Weights of a small transformer language model: 12 heads of 64.
Each number is 128 + 24 x the weight over its row's rms, rounded and kept within 0 to 255. Layers, rows and columns count from 0. Numbers have three digits each. The size before them is the row's rms in percent of the matrix's.

# q: layer 5 attention query, 768x768, rms 0.0225, rows 549-575, columns 640-703
# k: layer 5 attention key, 768x768, rms 0.0225, rows 549-575, columns 640-703
# v: layer 5 attention value, 768x768, rms 0.0225, rows 512-531, columns 640-703
# o: layer 5 attention output (transposed), 768x768, rms 0.0279, rows 512-530, columns 640-703
q549 082:169105134094123116107141117147140078141119139129136168166124131135087114143179141168168093101156139145135139135113116129117120104118118134081127107137118134085093158207153155145096140116121115
k549 082:124137193133126138134142161112111161148138144110143143171106086131132129146144112168133105131120132092130150121124120114118100127121148095166157183151155099089126120172103096113167149132125116
q550 087:159112150146128141129118155129127113154140174123092091171123109101119140095109107110162127129166066115149171092133104123133115139135101134132103145122136143099128115120134143170132128141101124
k550 082:126138141078124111111155131146111121137115089122084117116151129126098133138156152121075134166126174154128140111128090144141130100122116148130115083127150122123127138109170139109108130105111123
q551 089:155162147182152122087109127103168116113169152122115147094120156100165094089117131112135100111129144130148103113138142132116126125153163123095155136162118134134142137095162117146159157090144113
k551 088:095152148130105129067090146071173095119123134106089169110152132121122113078142115114105124117140164148136124100125156151147146089111154183161191133127108150175120132131081104076129144122101180
q552 085:120104118133103140130117129144170115142137146132157107107119096093120148132143077153136128134163109090177100119134110104156115110135104103130160148097124129139170115102163140099151125161101113
k552 092:168140094122118129137148155167135149098137092110110086090161130121149140134120122121059147121159138120126142142155124103118119113100130114142094144095162077099131140158130115156111119135120064
q553 097:109158118110133119106120132157168139160109121160126123118126107117119124135146162104137097145101120132135139145104159041134094127145100137098121107148123148117148116126148139101130157106106104
k553 085:121143139122148123106120121108148113117105116145163111159102136113137149137137109149106118147163135112130138137154131115119124096162132089123119124123103146152144116116157148090145123120108134
q554 097:076143134119121147146122131149167129142105150103141123133106104108112151159066159109153123126132107114150142113142141135145126108169187135161143167144159130111115143143116148161116154095091122
k554 091:165132115100148135110147135136115158134127110130130138133087119113068130145133158161085158140136129163133100150131091117133129104090125093096084103135148138117129114145198152114157106085127143
q555 095:165139111180149165140131094107151120091128167100131133131141104111136160104117107140113100115121098145139141155097070119187144162098144110133110108168169105133123169117119184108157149085132106
k555 096:099164131130133093110119118098143094075123147116102089097139123077156106093118098145133121125132148081159141141135150131124147127116115126148136161086095157116119165145150125124139128122156133
q556 095:131143116141117109161057105166104153150110146111080116106154068112133148125094128150135135149137093125102120125128106128131114070117098127151134124125116116126145096117136116112123119166110141
k556 101:177132174137175104088117143160113111123152114118106146117120117122121156099112062125150078153162123149130112124149148109135164088154095161111089116167171121119098115122128088128150092138144126
q557 092:169160077129136129073142160105108121136176159139083085102126151121147129173128091151131151137129108179175135132093112171121136129129080124126172147156105149164131102090162110142130123123137162
k557 093:140116165166089104131144159163116124130150132115118170139150100138145156096123143110112112105121149118111110105128125154145128113139142120165136094148142088150162118156129106134141145159141164
q558 098:106091148152125111108112138100167123093108095116125145147116119162121092112095121117148132149132169178102108118146186109121126150139121130108162183132100100110152138107142095120119170108129114
k558 100:137115137132087122088138109126117116137101129134143114151098128124126181106117134133124130127084107141106115147145069168127148156155125125094093123108153134157103108121154165107134161130119148
q559 100:131148132116140085147122179089150132084143155157104136164127147130105142144121181139121106140127141103157095155100079141105145130169175165101107152105110132101128109144159137102140166138143112
k559 100:108105121133094124099132179124114116121084076173123112118112130125103138101187132135134104140121155154181147117151158132155109054174099118133130147140120131127150142108124119158132125101155158
q560 101:125149179121109112137165120107138106149140156126143117121063124143097139141115136156116165114152125159162117122120151153117115138151137157176109099121118126127142157125085143131114104083121108
k560 110:125094139119158127115147129111127132165133119106153186120146095115120098111120122158118149152131171176156135134116152177115119131111119145124116140124121118136128114142221171103147166098105118
q561 092:127182104097124127111133140122151111150125147155140167168096113121127119136124118097121139121111095118142115138105113103095137093119097160115108115117087090112173074100118151137085107166102113
k561 108:123135112123156133124099102147149134090154125170111126133120098099134113165120146134134131121104136160142116094102158139151095140130154133140153123123087119152107146071120115144086137168070163
q562 106:122129157102092092138125126108137172146126130138127168096164131145130121119106181116150110130090112133147077162145110108147146118147100131119110160140092095134156095117109106141102144136142123
k562 101:132133086135086105103146128094159132108123114128130150092133139131117143156124130105139180118137100095206120082092140148136168118101120105100153148100144146136092147111111131091152122181129126
q563 110:105165116154138151134111144135109109148160119141104144155128111146130104179144146155096132127148133104134152079153136116123121139137132156142143139146100136140112164133149158146085143104135096
k563 109:119114133134119171091132160076143157126159132106103158102121113119130141157128167092141130147109130144105112100126140102141101138126131114132135131150143156154125142108095125116096108190162133
q564 105:108154190127091141176115134133141125133126123162111147109139164140076154109161122135154118168157113151131147114143158125114143142131121117102093115168136117098135133133110137114130112136127141
k564 108:117159099111105122152139142118155149122131110137160106138131127149107152136138128113171113148179161152133138099139164118129132121133140122115102114128109103134103156142135173123143122117102118
q565 102:159132132131158114121111155118122126137159124145126116136137116125170118113163173147142140129141130153116151138171132114118114094139125194159120112104149160143117131126085119165135142111139140
k565 108:104128109153093112142132168140116154166135159149118084139187114111125096117134125152086170086082089122071066147135157121135168173188119140172176143135121138151127108139085099102125113144097135
q566 109:071111113125138136161127119084084117155170126109140128131118169124108127115159119138128120098168132132126106172118132095116107133088123149086130131118105161107154127109151143141112141084125187
k566 106:103088131117119152169144160103085125116102087157133141153093159111101114148132107131146131112113181133143228104174072132180116150118131180102109150120105121122140135121140118098094139123118130
q567 097:079165105102121110116121158115168172132156166082139120123114093147124090063129131152136118153148129082096109130106115157158130122127097118145100155107097142120117104158124167157127139133117113
k567 107:148109140106164151113146127110113108080147120152144159090165162109100126140151110162116068111120145139162159122145117109128173135150106125124167146159153109102144103140119116112107148133150148
q568 109:127170196168104121124132130177108121116147138101143153124163127111089105173128140144097141094139158173139177116136121144125108082108156169136112123113166112139111139115158104108149163113151184
k568 117:139132091155113139128117082110126145118124100103136110130099143133121105138113114122137172130125111149150185083109152100111117126153131138105114155134126162135158147111159157110130133153080123
q569 107:141065092139143132114093147126106122157096101113099139139136084100144144124187085152137119097136158138139096118158090139134114107124199114114134128124130195146187129074144126172122133128117126
k569 110:149123154104098105140121166152149098140134158137110144144154108098094106143088120117140091107124165066130144091170142122141133146137127102141102129158151139125136115178101142106108154097125155
q570 105:087094141139108101108098192137123135108122093132142139139111090101123198101143112131142100156108173110150129144123172147127116113133131158141150090141136109121165154125130135126129171111134155
k570 113:147101150176122168109153124124122143145149136134131131058163122142148151093107107136140061128125144135138110160141106122141124123107101156128134099145096120100175120135102086147151137148106145
q571 112:127091132125137104148132141114114173140146129105161132139115138124147139131147151130124093087151116147121100089145111154167101162105142100138159106132123115114122110083116133108138127170122137
k571 108:103143129079129129108182160108084089067110091115132143128157124112108112091142114144104148097143148138138139138117117096166138130117116093122125084159122139121077133128134146188134120106132126
q572 109:126151166125139085120106146166148098157141100124125105102140108143117083107128103174127101090114145165085081145121111149074125149156085075122093207107169112162140123100115164137153113117126162
k572 113:155115125153143113104142117133106096165127121181105143172135170147136093145142088121109144122178160135124099204117133123111132109172127107123084183136154119135157126127137148136116154081140148
q573 109:106098090119117129131150157128171131145149121166138130137119130145107105132146164171153137107162097128112130132137070108130096160136144143138141143118129136145107172128140123126090154115120114
k573 111:098067100120145121102139123140118108118095075109125112161141096124126199133148129104125126138116130147115111118131125105163140126085166133146125081135138124101155161194149121147182114126141165
q574 110:157157095123123127126190135122080118107066122109095107083098138110138174159149096119144130072118137161107110097098138153142121116104132132174158119143132158161161107160108097171083147152095131
k574 118:105144179140112108099131137131119109122125120152108150134103091097099116153138168120120135096153078089132092149144116104099152169147158160121131108109115158117174157079155108139190175130124134
q575 109:078144117131133121154070150158140144140160169100168110150097094133096133109138148172098162131119148124089160167140132134148142076163126126156104167111128103129110093180095126115143087066125146
k575 112:105115098140148131152170142140115081167141155121124118175106099100095123109151166148114191091105140128125136114127109085122115128108138127112081115106125137148154095154146150113125098107128148
v512 094:106103107152129108156153138137176115122147165120096137116135140116137128126153107127136124154127156122148105134126131163112166191110097098110142130137123140082173108152125134149140121132107116
o512 101:126086161074129165108111117133144112147168114164106102155134153182170141136133150156126102167153144196143084106146130136101142074127139146092121103154105137096150114110112113142094130137223104
v513 096:159107057132127139094167123107135110124106139115130131174131156118134110102141137138159132116182106158143111139149108170132138148115124127108123121126113133157163093123115147075142144110168162
o513 104:163106128123054163138117115121114101165090112129155146101144143116168109153097148109115110199114149144128119124094135100098159174131115138115125112106169110120105137127171063138112098124136129
v514 095:124089101121111163137126066130102137134099130122117153177158135083125127116139138142176134145158121124074169115128148116128152140124136137116083124152123126075149113134124119152095133108109133
o514 101:137101150150110132113143147096141111119153166106085111096099086113154143115104154127143147128090120129093106163160117112115084106118113127106131150080105137132156112107164160145116202151142115
v515 090:119148133110136161144121139129134146143166095157167147139103087122115104104140132138131095110119129157111147153142148080130150105148096156113154113116170137147158058150130120089105146128091107
o515 100:096114169127133121151115105128106143144148181078075145134137155151140119136090123155187126133130118123086137099149140150140090126146154140152117112110147119172139138128151102155094136190090144
v516 090:095125128145133139123122146121101153107155126104101096130099147125125134171168184165143112121089167108134113134080094174167130107137126108127095115129118179130085127117094148080121123147128128
o516 097:176125161110127116111136154128153136121130075136119127170125145206082126108137131140093167122139095086118120117157141116085164167133187111133118129111144121115127145151143133125120106112075130
v517 091:150153109148135158159112109140085138139111163165145106193144167113142134139160122135097145089157149141130140122172101136119131161127114128160127128086141159108078139073124162123104140112109158
o517 099:130095096111111119107131153165121105135141140151161122112114116123141088152128093134152120124108108163160104175100149107110161118122198085097166133116141116113144143092165130125161109155172139
v518 098:085118111133092075154132149163144134101120172179164087127161138112149148147141154113108139123169149115131093147132162144130100134113111134128128105147140137099137074124115157088178136094125140
o518 103:154123136109121155125107071113094114083149124136139152144122124130148151126146132092099147124155133141111180126086126126124148130149107117151153121123120068116126115135145106155110183141094097
v519 095:123107117159112160158114154159086145147090142124136134125134101153163129120104137111154093168165124091130139118135139149112114168093097129124120130091162133116155156137141187105107130132132106
o519 101:157144171103120144148133098143137138156105123145150099136130126165145128117093142132108162132124143106103092123154125114112108160142133122088120113159142155118152129110123129153100106146125087
v520 087:144174120106155161154147152122110109081193154102133122110137104104094112163110128138129132139130131111106135165110121106112126114105136162141115116094134127129122108151068141109110138136095143
o520 095:153115134138117077113125138119095136080122170101093156113138149145126053085138112184155129107097083114106117118168125155075134105136098091151162097114125134144156118129134111161120097109109130
v521 091:124110124156138092080168160151094138150094139103132153116146154137183173085152103164148104136146126161127099132145107136112107093123147119169096154150134123104173149146139114144115134122133137
o521 100:118155136124089155108116118134177129160106125123151086137140160145135137187125112139070128111122124085167121135132102160158141093119131136087130122134108121124135129124170197115148128165166128
v522 092:115119148149119102138084080116106104119128112143117113133116135143115108098110133115111111098099086136143120102107127148081097115173142163142122104109138142116115127117120111141082075117176099
o522 100:115133139109140081078145085133104129114115110147176119132132115113127156154137076106089151085116149088154122142107077118121156152122136135115143122154122108124111129122126110067144160118153099
v523 088:131171100112113138108129153173074130107104128130114121121113112089160104103115159116115141135152144125129143088130169145156160191120107165187116115142099117119134154128130112133154117162146110
o523 097:160121106100123131102169118126182091144195143161095107126095139115141154121151144131126115095132143154146114120122102108141137135137122097153109159166104113120113132137168117083159165108135124
v524 089:098122134170124158132127140140113139102132140102127116098121120115161158110089162129143154102114174155095136106151151117127139157106124124121136146117098151127132073126129131129152106125113075
o524 096:111131137122126143154144138096118122121169122130133135194125156153138104108118150055113161115165152070136085120156161109143152165119142140169113148101120108151090117082120077122138161126131141
v525 103:110101129125101123156173153084119116140174128106141149114088167108155116162090116154164141101110091115125195116138149157142154134148131145122115105109130115131098120085138136149113118122166161
o525 102:132147122131162112144153095105111129125169126128150102163137168112132177112064086104132123153123108107086112132124161121139158136099165167183162110151130150168137128141102128094126116089097131
v526 106:119126117114113086107166102098139144143151158142098101114089157114110146158112102144162143122103134156109129103149123143118139130156121114157146103153116155154156083153122142110090119097149129
o526 106:129139125120106176147115143107161136135153118160109134097112144130174069120134134133109167152103121157098092185154088116133126124135087162137136099106117130163125187133110086149164136121131155
v527 098:077141116084144146146119120129135088129149130181121162128107104155125111103128141149135106121130120117125127127146109163126121146134114111131146110123120119150131109158126131157156152126124103
o527 107:110097130127099105130125138097124119071174140057121174108116117163114135140108108107128088120133102170113148157140145146125120136150094118152150139149152071180139083086117065138179101130139144
v528 092:142114128157090124158121169085142111123121119088138135152114143116114136137158144148160109119111114147114160115117175105133138109083116136125155164107123127143141093123154088143113135138075080
o528 097:124091152123146120124114120130119150144118133162113111145153109162127135147115161080155132155152186114102160125107102116161161113093118140108159122165138122102131171155107154145110143158130119
v529 095:152112157110128155153108152165098150166144142163138114146146108157123123100101124139131099112143089116110113144131121138129133140169161126119094135095111129106155150106128099115156092148051102
o529 102:101119135164145089116157125125139130070118130126134105089145095114129135094122095163116092104098125080151138075145093129123102108176137165137149112146090114188123122086177110125141162140128127
v530 092:163136112077127130115176117141131113159102129136104127136161095121114146079134140125144165128149146142130123125125138153137136114133113114167133097131108124117124156146122105152142176149137099
o530 096:139161089136143124114102104107143106142151116108120151142128139125139120067135135193131148125129125155110103133105155176158145100125131125188120194087134159173132139123110154126170130144114166
v531 095:120135148169104143131102126140156135106122145150115101103142080110116095083118106149098095127139135104118109130081100104116119141130111144126111186129144140153191120151126159120119143136122120